Weights of a small GPT-style language model, trained from scratch on English Wikipedia.
Size: width 64, vocabulary 4639, 0.852M parameters.
Architecture: LayerNorm before each block, biases, attention and MLP in parallel.
Training: a variant of Muon for these matrices, 5020 steps.
Each number is 500 + 40 x the weight over the matrix's rms, rounded and kept within 0 to 999. Layers, rows and columns count from 0. Numbers have three digits each.

# layer 8 MLP up, 256x64, rms 0.215, rows 51-93, columns 0-63
448513448504452536550519550516507534468506474456524460466505451484514521440475541484573588511434501486486434455467552533506432588500502419491480582461498457524498518553536596542498450485557499
545555518511497447536466482497526529512476447489522485563490582508536503520523506529490546536537401494446534577515438507373494444479489460446490477501496500497517466491503490519455491497490517
607490487522452433515520541501509491395498544451478518554517493473470501497505441512472491517510508475507509523457484523539561592530471579496521480487464497451478511508501515530500519500463456
539479445463468509486455476480529440561474535466506439521444562529528451507544574519518520495442466543460535519438520530405481480494488498546481542556508501525496476415516443513504403502482439
482483549465487538479583502492610467491504552539543441489544446508562535439529486489478570509490513525499501387446516456476526512512491553427513530533544517459467487436551563413427539454564514
467443496473495482548498549534519471523559524530562492541512588554438466519501541547504479481472500502494414523511477486439479539502461512487468530514486473495444484531506483588514432464550534
499495521460501512438509487494530498480524430567517523464566506453461507543525441460480543562523503522486465457443518498494537538556543536475405548414507581485508507550503490506489447564446421
475511492521452469483528501545543475473478502519513510509502551441514465505429520497532426492476533448515490580542500508500536476542495470495523539445496508456485472467517527514466477485495491
511517463506428554498529457482492447442533467502545553417544471476537486483563508555547456510490480472465469454435528536491536591450450520433558463508480538416512531537513559594415479452537439
494498545554532537480556539509533518495524520485464442492477492495524430549456472560461552482437467473443452477502445595481534506544517502451461452467539485496522505537597502494450480539516489
461535526462533504504441573465608453519487442470510466462512551462411482572515524468520508556439499512484512434583509553499462577493484530512465537502511501553488516465506509519439512490516475
470425492515526524470493475482556526458463438458514440490499496507526490527510459526486573584491424518513609468473523525475562482472501515514470530539394567460474501519465506544461491534493472
467496457577499566493632504501462470457537517466534473445522512512493464510484550524521559483491586467474552579443534467458473519494436507467401522488513506562492559514539470508505441559464530
517487480541523507517492553492473463541521504494583533445461477439484505461503488567470521525527482441504484562529533520585533513519536451502561481497431506547514431385458552519513503442499493
520513480455474531468473538522607477496535569485565455488516476371467459492475511392498616437532528447523475518541535403507494520512537584430506511528510500528473522492490470549523439533541488
522510489521475519560493491524514458515580545386531507503517536508489456498445565526458526543554452487484440482473532507514483548498501458471472457523470532451511468566548512429477522550552469
505491509506498512481498481474491458499498494507550442541537460543444442516469616477565538486476543537479512458477528458544558509505557580499455531454582505497470512435500517472471431506475542
508544556500430551496478528563545443453476521498512538526466464488492520466463509433464516552563494466505448477441505462494509586409509492563447567508439546533399580473413563442476490472516465
433449506555475557524503536526478532497475509478515498470528530464512492509464451499533483528526500489470522513535488484536636466435424509440487452516504537459412440495465508520475504527534485
541465519459444485532460469528587475461481505415582418504452494564461505521509511527526535505523481531461456522540456511504536551465456527500544525452516552433521582547551597485436467450514511
519509562486548579450533501545478518471465490480526430486433439498519473519519510516446530497446541433495533531520599444520439532519540514406521522485528525475536451518543451560507521552528432
521490468537509464499561519562458508429522474474470440538503545446507537472490543509490566479528488523479465572507443518544550542481472505418503432495483484549527481432544551563646547505498491
503511497488525458434473532484535494560491459618535537524427439526512516597499552420451486442504517484514496519494470510541510482533505472435465510434585532516447505461504522531492553458475459
472480458518433495518586492507585478501497512534516537508503469523477468529479458437454495429504462458529503528530505500495523531466481475444488484427504491519525461523562534515441525533445485
441519460559476491468506541480503491540506482563481502459467493447425489442432523452558561517502500507442550519490531497528506525543481494491489588492568486586468426551478501489471426470494540
506460514530479527485466479538503529512537465505570475533464517550450623466540516485454555427474470447552476488515475485436485548501427484481481510545522475487521582555484563534452496494553459
570514482520478515498508544499499537480531486555528535429502476462480489543479503481490494493484544508531520434509428496500509468491470514542510434463606539614553554476560519533562475484455463
564500486496477485519518500483488565502526540487487439504408517490473492530520546615509485516536443490467521476446525490528536518488541451491536502464536474489546443538489537442477493503527522
518514519533532466525515469530519495428516456470499547547522531517549566500446526453510436438473565491510514499498543491516517591464479514473488482504513552523521469490505519529536485490541482
502481495394382565506511508539444547512543478489487497509427468533496521474442473493503589497526486526554569466513497481498502494504513465544511548534516552542434507500462540445510497493427412
550523537490441530464454442466528484518515552433492508519436505540438474461591503567522481539556444498489556495422449490455521531507542512466487496487496501482476563489512475524486484445529536
572515498471551574478474531485496508483596551480589561415428532491609436522460485535541524432499502484449480510453457507535503511582476452494537516495556498462428501464486570476487464420513496
461490540555493514504515459437510518532527455474484466514454442500496547505513411519550534525494562466494480486533442499437531518512501511557497482503498548543503473512489518477476430508477513
596528409490451464481484527500467503429547449586618491529506473486555535512486510572559511457445468485581487479398556508552536512468501458459520443536539479501460460440503478494549456570496526
525432433513543483568500533482493471473477516450515481437431514490535475522566533505533511560485466532531509488514460547493476560487494465460497485494580566497414505559516509491489433521615469
543497439516484545501549494535442472460495510535531482507532499447521485465531519582616484491489546472484515444479477530516521542524542507499505498550544513467529448562439535520463421462513476
502452495526493612534543472435498542497507576457546522557444468521508510416500463478523527502581465492425440544499491510553531590532531563454501473498471509493468450561511536538501420476474451
451510561521448465494548546528476512481537520488552422475491478469526614606513477488475497520496528427535512593477542554493511507549553505508507505536489504517469550473398474484503443472486540
478431540508521438461508520510470459468531495497537464541537451493502518539477555457519516522436479516499479488519448554498528563474505531506501447493535467497524456566590482530439483539515497
525455461545498479465510576519466521474489462541575496498477513518565500476449469517512511493446586371521488497556530555466425459492469512498463484551470519537505534549482478476452483480535494
522506534531442515461554427500472478501496489544480497485511457490562503576470478507398561535502500466426441400465478514529571530582510456425518490548520463586450510499451497474560509476483466
504499550483521540453533506506445502420505507589512450502462526497556534542493500548514446541536469410556564509509489455517459533480511451420458564421417510477422522541472525516468486462495482
495512464544452468522523518514576496519476507476527523501504435488485469438527415450494607496548451516498485466519476517484526440502464524482396479526516622541475479478474478495512411520476477